Weights of a small transformer language model: 8 layers, rotary positions.
Each number is 128 + 24 x the weight over its row's rms, rounded and kept within 0 to 255. Layers, rows and columns count from 0. The size above them is the row's rms in percent of the matrix's.

# layer 3 MLP down (transposed), 896x224, rms 0.0585, rows 669-678, columns 0-111
size [ 92  98  95 104  99 106 100 100  98 109]
[[113 123 134 150 113 143 155 141 139 135 131 144 136 141 140 120 126  90 100  80 131 130 139  84 129 164 126 106 148 130 115 121 131 129  95 153 176  80  88 172 118  68 151 110 106 128 147  74 124  77 126 131 151 153 171 165 143 124 103 111 105 143 110 117 117  82 115 145 129 124 114 125 129  93  86 163 133 106 152  89 121 117 129 133  97  87 145 126 130 145 100 141 184 103 109 107 136 118 144 148 109 118 116 166 139 171 129  78 124 125 118 151]
 [141 115  87 151 107 138 137 113 133 117 116 162 117 115 109 103 119 139 155 145 133 133 132 201 115  90 129 142 122 107 162 122 160 178 104 132  90 111 154 118 116 118 157 137 149  54 114 114 144 120 139  89 138 120 137 136 164 158 132 144 140  98 109 117 117 116 152 111 156 165 100 115 105 118 130 131 186 153 120 158 110 136 122 114 127 106 114 155 126 154 139 163 114 166 104 131 139 156 144 119 132 114 125  95 129 105 136 103 126 109 147 137]
 [123 132  92 121 120 132 109 109  75 135 110 161 128 131 143 153 169 174 115 177  99 161 114 145 109  98 144 169 163 159 153 134 131 129 140 108 148 105 133 158 105 121 122 119  93 136 105  91 110 141 121 170 129 120 104 135 120 121 131 123 136 163 141 147 140 105 114 143 178 147 179 119 141 120  95 167  77  79 132 116 147 108 127 171  78 151 127 100 123 116  97 118  79 127 169 143  97 125 114 147 128  96 123 152 163  83 150 133 137 126 158 117]
 [109 161 107 145 167 151 153  93 157 133 122 119 136 191 119 150 169 160 129 161 117 156 126 113 152 120 152 154 129 132 149  90 153 122 117 136  92 105 105 145 146 143 152 124 110 111 153 102 118 154 172 139 161  81 116 131  94 110 137 117 103 125 124 154 146 146 114 106 137 158 173 110  84 152 138 104 162 156 160 132  99 126 115  73 111 109 118 154 176 150 168 106  87 111 134 140 120 157 126 126 168 174 109 134 110 132 124  99 135 129 127 113]
 [178 143 158 137 123  92 103  69 127 144 155 156 171 110 110 107  97 203 115 143  95 104 141  94 118 138 128 121 127 154 133 141 119 122  91 158 150 140 157 106 118 112 149 118  83 137 132 110  92 138 127 123 108 151 168 105 148 154 115 167 125 108 153 125 123 120  98 101 140  92 128 149 125 111 155 117 103 146 156 140 143 122 102 152 113 166 120 151 147  88  99 121 137 141 120 156 149 164 122 130 106 152 152 130 141 144  85 127 155 127 112 124]
 [133 138 102 128 146  77 133 141 144  97 141 129 164 165 100 133 139 170 143 154 149 123 139 126 110 132 111  97 103 140 151 153 125 116  84 141 138 181 160 159 143 114 107 145 106 101 113 118 125 107 131 161 105 138 103 116 150 160  91  90 128  81 128 102 163 119  92 121 144 130 123 127 111 117 115 129 140 134 123 153 133 103 129 150 151 116 148 138  66 142 172 122 147 130 115  91 140 115 122 103 122 103 100 113 138 105 149 133 119 150 156 139]
 [130 136 119 126 163 147 104 169 125 124 118 136 101 113 152 127 159 112 147  82 107 129 106 163 111 158  89 118 143  68 115 123 129 144 133 108 119 140 135  94 142 117 107 113  99 135 114 129 148 178 124 146  84 112 134 110 157 116 150 135 142 120 136 129  68 132 133  89 127 104 155  75 144  91 113 106 123 157 151 159 132 105 135 159 113  87 136 170 110 125 182 144 178 160 144 120 144 130 106 125 117 127 157 111 136 124 122 109 148 142 131 137]
 [111 111 138 157 127 122 137  85 153 113 139 115 128 148 136 164 112 169 154 161 151 125 140  79 152 143 157 101 147 152 141 111  81 123 107 146 160 144 154  91 137 167  56  90 135 117 148 135 131 158 150  73  92 143 157 152 166 136 138 132 148 171 140 118 135 146 101 149 187 143 120 118 154 111 129 119 160 120 126 107 115 125 109 118  94 128  97  97 138 174 145 113 178 158 130 169 128 151 145 148 125 146 131 137 150 100 149 133 126 140 157 117]
 [115 184 151 112 159 125 129 144 109 111 134 108 123 144 133 133 102 136 115 159 141 165 148  97 151 128 114 100 164 134 122 139 123 108 111  87 183 106 108 109 129 184  93 127 125 124 127 133 134 156 133 157 158 118 141 151  87 138  85  75 127 150 108 109 117 118 143 178  87  98 129 130 122  93 143 118 165 118 136 137 117 180 132 136 176 111 125 149 120 147  99 130 107 164 119 148 108 165 131 100  94 122 169 121 147 113  92 108 105 136 178 176]
 [136 119  99 145 155 122 148  95 150 121 108 128 139 137 126 173  83 127 122 176 136 137 121 133 133  91 122  95 109 101 133 107 109 119 161 136 110 151 132 127 128 108 117 171 107 144 131 120 118 154 113 103 125 159 149  76  94 129 106 117 150 142 162  88 102 202 122 148 153 111 135 152 125 177  70 190 159 143 102 113 144 153 141 119 127 111 148 122 155  76 161 139 114 154  76 122 152 108  84 112 144 162 139  92 139  99 110 109 145 130 104 160]]
# layer 3 MLP gate, 896x224, rms 0.116, rows 670-679, columns 0-111
size [ 98 100 103  96  99 100 100  94 102 102]
[[115 133 114 111 148  64 112 101 130 122 174 141 144  83 107 130  84 145 119 116 136  76 162 120 107 103 134 136  92 156 123 139 170 104 170 162 133 152 115 121 134 107 162 173 141 113 107 157 137 140 160 143 131 133 144 148 131 106 145 140 130 127 143  73 171 117 146 135 158 128 135 161 111 121 144 124 113  94 103  98 143 117 130 142 106 153 137 134 125  89  95 171 134 103  81 115 126 106 139 149 129 153 157 111 101 116 115 163 123 142 154 108]
 [168 119 112  94 132 130  93  65 118 116 128 176 116 156 154 162  75 142 125 164 163 160 146 113 155 123 137 123 156 173 172 104 153  93 101  95 103  72 106 114 114  99 162 132  65 145 136 109 133 149 123 104 153 114 123 118 104 148 113 118 121 140 137 142 129  99  86 122 108 120 130 156 104 135 130 107  80 110 145 118 114  96 101 143  79 142 134 132 141 134 129 112 161 150 157 132  96 114 105 129 135  87 128  82 172 110 147  93 126 101 132  96]
 [167  84 144  92 146  86 113 131 153 145 143  91 106 146 125 116 129 115 146 135 121 124 132 144 140 113 126 101 113 128 126 138 121 111  92 127  95 111 132 120 167 114 110 140 108 126 128 158 126 161 151 109 124 128 120 116 133  81 107 132 163 125 119 128 119 162 133 169 149 133 138 120 111 102 105 116 119 101 118 174 150 104 115  83 114 131 140 131  62 153 104 144 155 133  88 148 107 115  88 123 167 122 129 104 111 106  88 121  85 122 158 147]
 [126 166 137 148 105 122 121 166 140 151 120 114 139 150 161 137 142  97  88  99 143 107 141 109 134 120 146 151 140  94 157 106 121 126 126 131  95 150 156 149 130 127 143  96 151 120 154 141 141  99 140 107 119 114 148 123 126 121 113 154 118 111 123 113 129 119 156 121 158 136 109 112 155 153 128 149 164 115 134 101 104 170 114 127 130  75 104  97 163 141 141 120 159  97 143 136  79  65 123  84 122 138 105 114  92  72 192 154 116 140 161  96]
 [111  98 143 158 113 101 143 182 126 130 107 153  74 146 115 145  91 103 149 113 125 147 101 187 140 164 132 156 117 100 141  91 134 125 133 109 113 116 120  92 130 158 168 131 134 138 147 168 119 154 160  83 119 173 103 134  85 124 128 101 116  79 150 125 180 137 142 123 115  79 172  96 140 125 115 130 126 144  55 143 116 163 101 148 113 119 129 130 151 130 147 122 124 126 118 117 120 104 128 148 140 104 151 144 139 118 125 134 180 134 153 113]
 [108 124 119 110 147 122 119 120 140 137 122 133 124 111 105 144  86 139  97 135 125 125  98  99 125 135 129 167 122 106 130 131 138 120 121 148 122 112 132 156 121  76 141 126 103 110 131  91 112 100 144 135 131 166 113 108 101 201 127 104 131  72 139 146 123  91 122 121  87  99 151 138 128 112 146  96 134 128 143 129 180 119  80  67 137  88 136 102 119 122 155 136  95 162 104 104 118 116 149 145 114 106 123 153 149 126 114 152 107 110 141  96]
 [128 149 114 110 150 154 122 145 118 128  98 113 104 136 140 156 154 115 131 144 142 128 124 106  84 101 150 149 164 135 162 111 137 166 112 123 133 151 159 191 137 103 143 118  95 100  85 124 154 124 157 103 122 116 177 118 158 164 126  74 115 143  93  97 116 123 133 122 173 138 113  97 143 136 102 114 104 103 117 147 165 129 117 135 111 140 108 101 142 178 152 107 143 132 142 133  93 139 159  80 133 112 130 101 139 118 130 119 126 125 129 162]
 [113  96 161 125 138  90  95 175 111 125 146 121  91 149 135 142 191  88 165  98 129 164 115 136 141 139  93 115 143  76 104 120 173 135 124  97 102 162 153  91 119 127 137 123 122  98 115 115 141 140 110 182 120 138 115 162 101 131 159 146 134 127 119 141 161 107 117  79 111 167 144  94 111 143 101 143 114 149  66 142 136 144 132 113 123 134 136 107 113 139 159 122 106 151 116 100  96 135 114 116 128 151 100 134 116 114 113 111 143 100 128 109]
 [141 128 117 158 145 154 120 155 111 149 142 132 146 166 149 106 110 153 140 131 132  86 126 133 163 149 151 133 154 110 118 160 121 106 110 141 174 119  95 112 140 125 153 156 102 105  79  97  95 147 120 124 152 146 127 132 130  87 144 130 127  65 160 139 143 144 119 145 102  88 159 141 131 162 131 103 118 121 125 113 127 114 139 153 107 132 132 157 147 129 112 185 135  95  94 119 125 138 131 124 159 128 126 135 146  83 136 125  50 157  90 128]
 [173 152 104 166 149 103 102 147 154 120 108 119 113 118 162 119 126  99 125 104  87 102 125 127 147 151 133 122 137 114 138  92 136 151 134 131 178 154  89 129 130 136  97 150 112 120 141 149 150 133 135  99  81 129 100 115 135 141 139 123 142  93 157  78  89 123 144  99 192 143 141 116 154 114 153 167 166 125 135  99 132 127 114 153 111 130  90 103 114 157 140 132 132 118  72 130 138 143 124 142 168 138 115 142 147 159 119 135 146 156 122  91]]
# layer 3 MLP up, 896x224, rms 0.121, rows 670-678, columns 0-111
size [101  98 103  94 105  94 100  94 110]
[[118 123 143 114 122 126 118 142 148 115 104 156 143 122  72 117 162 131 159 133 134 113 133 103 123 127 115  84 111 171  69 134 124 108 159 169 180 148  91 120 136  97 101 142 155 113 102  98 116 117 161 105 124 145 140 102 131 141  70 124  87 155 124 119 160 155 155 122  69 129 183 122 151 112 151 120 133 113 178 162 147 142 121 110 115 149 128 124 101 145 195 117 145 128 156 164 116 170 147  67  90 109 130 134 140 101  98 123 109  79 126 121]
 [ 83 115 157 156 150 157 116 127 112 154 112 119 128 171  98 132 106 120 149 124 174 152  79 138 122 138 121 118 120 101 103  95 119 146 116 152 106 121 119 138 127 132 124 186 109 105 146 121 172 122  99 189 161 147 137 169 144 170 131 112 122 132 125 126  96 118 122 110 117 112 173 161 128 131 139 113 118  96 129 125 103 135 124 122 147 151 135 124 115 177 137 153 141 158  85 117 142 127 170 145 113 109 179 148 151 125 125 131  98 122 129 110]
 [154  94 145 132 107 189 166 129 129 153  83 145 126 144  80 115 138 169 124  79 156 134 129 119 128 123 141 161 114 131 154  89 129 125 108 106  85 147 173 138 102 142 156  87 126 144 161 101 134 160 156 111 116 123 133 147  98 125 149 130 131 152 126  79 115 136 111 123 108 125 138 190  88 117 108 137 119 146  88 152 137 130 111 137 106 150 167 146 104 145 132 128 130 122 137  92 143 121 134 107 122 128 105 105 163 125 118 108 116 151 132 136]
 [112 104 137 101 157 120 171 162 140  98  95 157 104 128 139 155 166 134 118 116 125 130  80 154 126  93 150 191 108 147 134 131 127  96 181 125 108 125 131 127 158 119 144 124 124 104 126  74 151 156  89 140 128 153 132 124 158  98  76 133 116 115 146 110 127 154 114 132 162  99  83 137 136 120 116 157 113 152 112 126 117  95 129 188 134 110 144  96 163  92 106 130 153 155 134 112 141 159 114 110 130 164 145 164 148 146  69 136 120 127 112 139]
 [168 140 153  92 140  77 128 122 103 126 114 104 154 130 144 130 138 141 106 128 142 163 130 177 178 136 118 105 121 128 133 102 137 118 168  98 185 105 155 125 128  82 123 117  93  93 150 160 160 114 152 160 113 115 118 133 136 138 148  59 112  82 113 134  74 139  83 118  95 120 103 168 104 142 124 132 115 138 142 139 119 144 107  99 117 175 132 121 104 145 108  89 160 151 151 119 150 144 143 116 156 114 104 111 119 137  79 110 150 122 149 124]
 [139 151  85 131 142  95 101  83 113 132 159  81 140 180 109 114 120 107  93 134 129 135 119 113 159  68 110 149 110 193 130 125 128 118 124 159 110 108  93 155 134 154 154 132 153 115 124 138 128 109 140 156 179 146 107 144 114 115 133 119 176  99 106 120 140  84 134 127 143 162 113 137 185 122 148 131  92 108 134 106 112 164  95 144 122 135 115 115 161 131 124 130 156 147 150 139 139 128 114  95 105 135 110 142 177 131 122 165 130 142 138 123]
 [111 163 113 138 152  97 146 141 155 158 126 107 109 135 134 129 131 123 149 142 140 145 105 116 112 153 146 144 160 138  86  76 181 175 143 105 128 102 105 114  87 147 164 127 149 111 151 114 140  99 132 108 122 125 113 123 171 133 151 129 120 144 118  99 163 109 111 127 154 166 118 112 136 135 110 141 115 108 120  85 117 142 164 141 103 175 134 120 173 125  90 123 175 123 109 126 158 105 131 187 110 174 103 128 155 133  81 170 128  74 124 108]
 [137 129 167 144 176 151 119 109 128 136 129 146 118 120  71 125 167 159 141 153 178 122 135 124 133 127 135 133 125 118  78 107 108 143 133 135 147 127 149 183 122 108 126 142  87 124 106 137 142 123 134 150 137 155 144 148 144  95 183 146  84  86 160 131 135 138 125 123 149 151 117 120 162 123 155 120 112 158 156 128 118 135 164 118 123  78 114 176 131 105 149 123 114  87 167  87 119 106 136 157 136 152 118 129 103 116 144 139  89 122 143  75]
 [139 110 102 129  97 143 111 120 147 159 124 119 120 162 140 136 114 113 124 132 131 115 140 132  88 105 102 135 111 141 126 137 110 124 129 106 145 149 129 101 167 136  89 128 104 104 118  94 134 170  88 129 167  83 110  83 128 150 141 150 195 116  92 135  97 128 165 107 143 133  72 128  67 126 126 152 148 120 124 110 174 121 142 149 138 150  87 146  97 125  97 110 137 109 142 116 147 106 129 139 121 141 106 129 104 120 147 124  91 158 127 133]]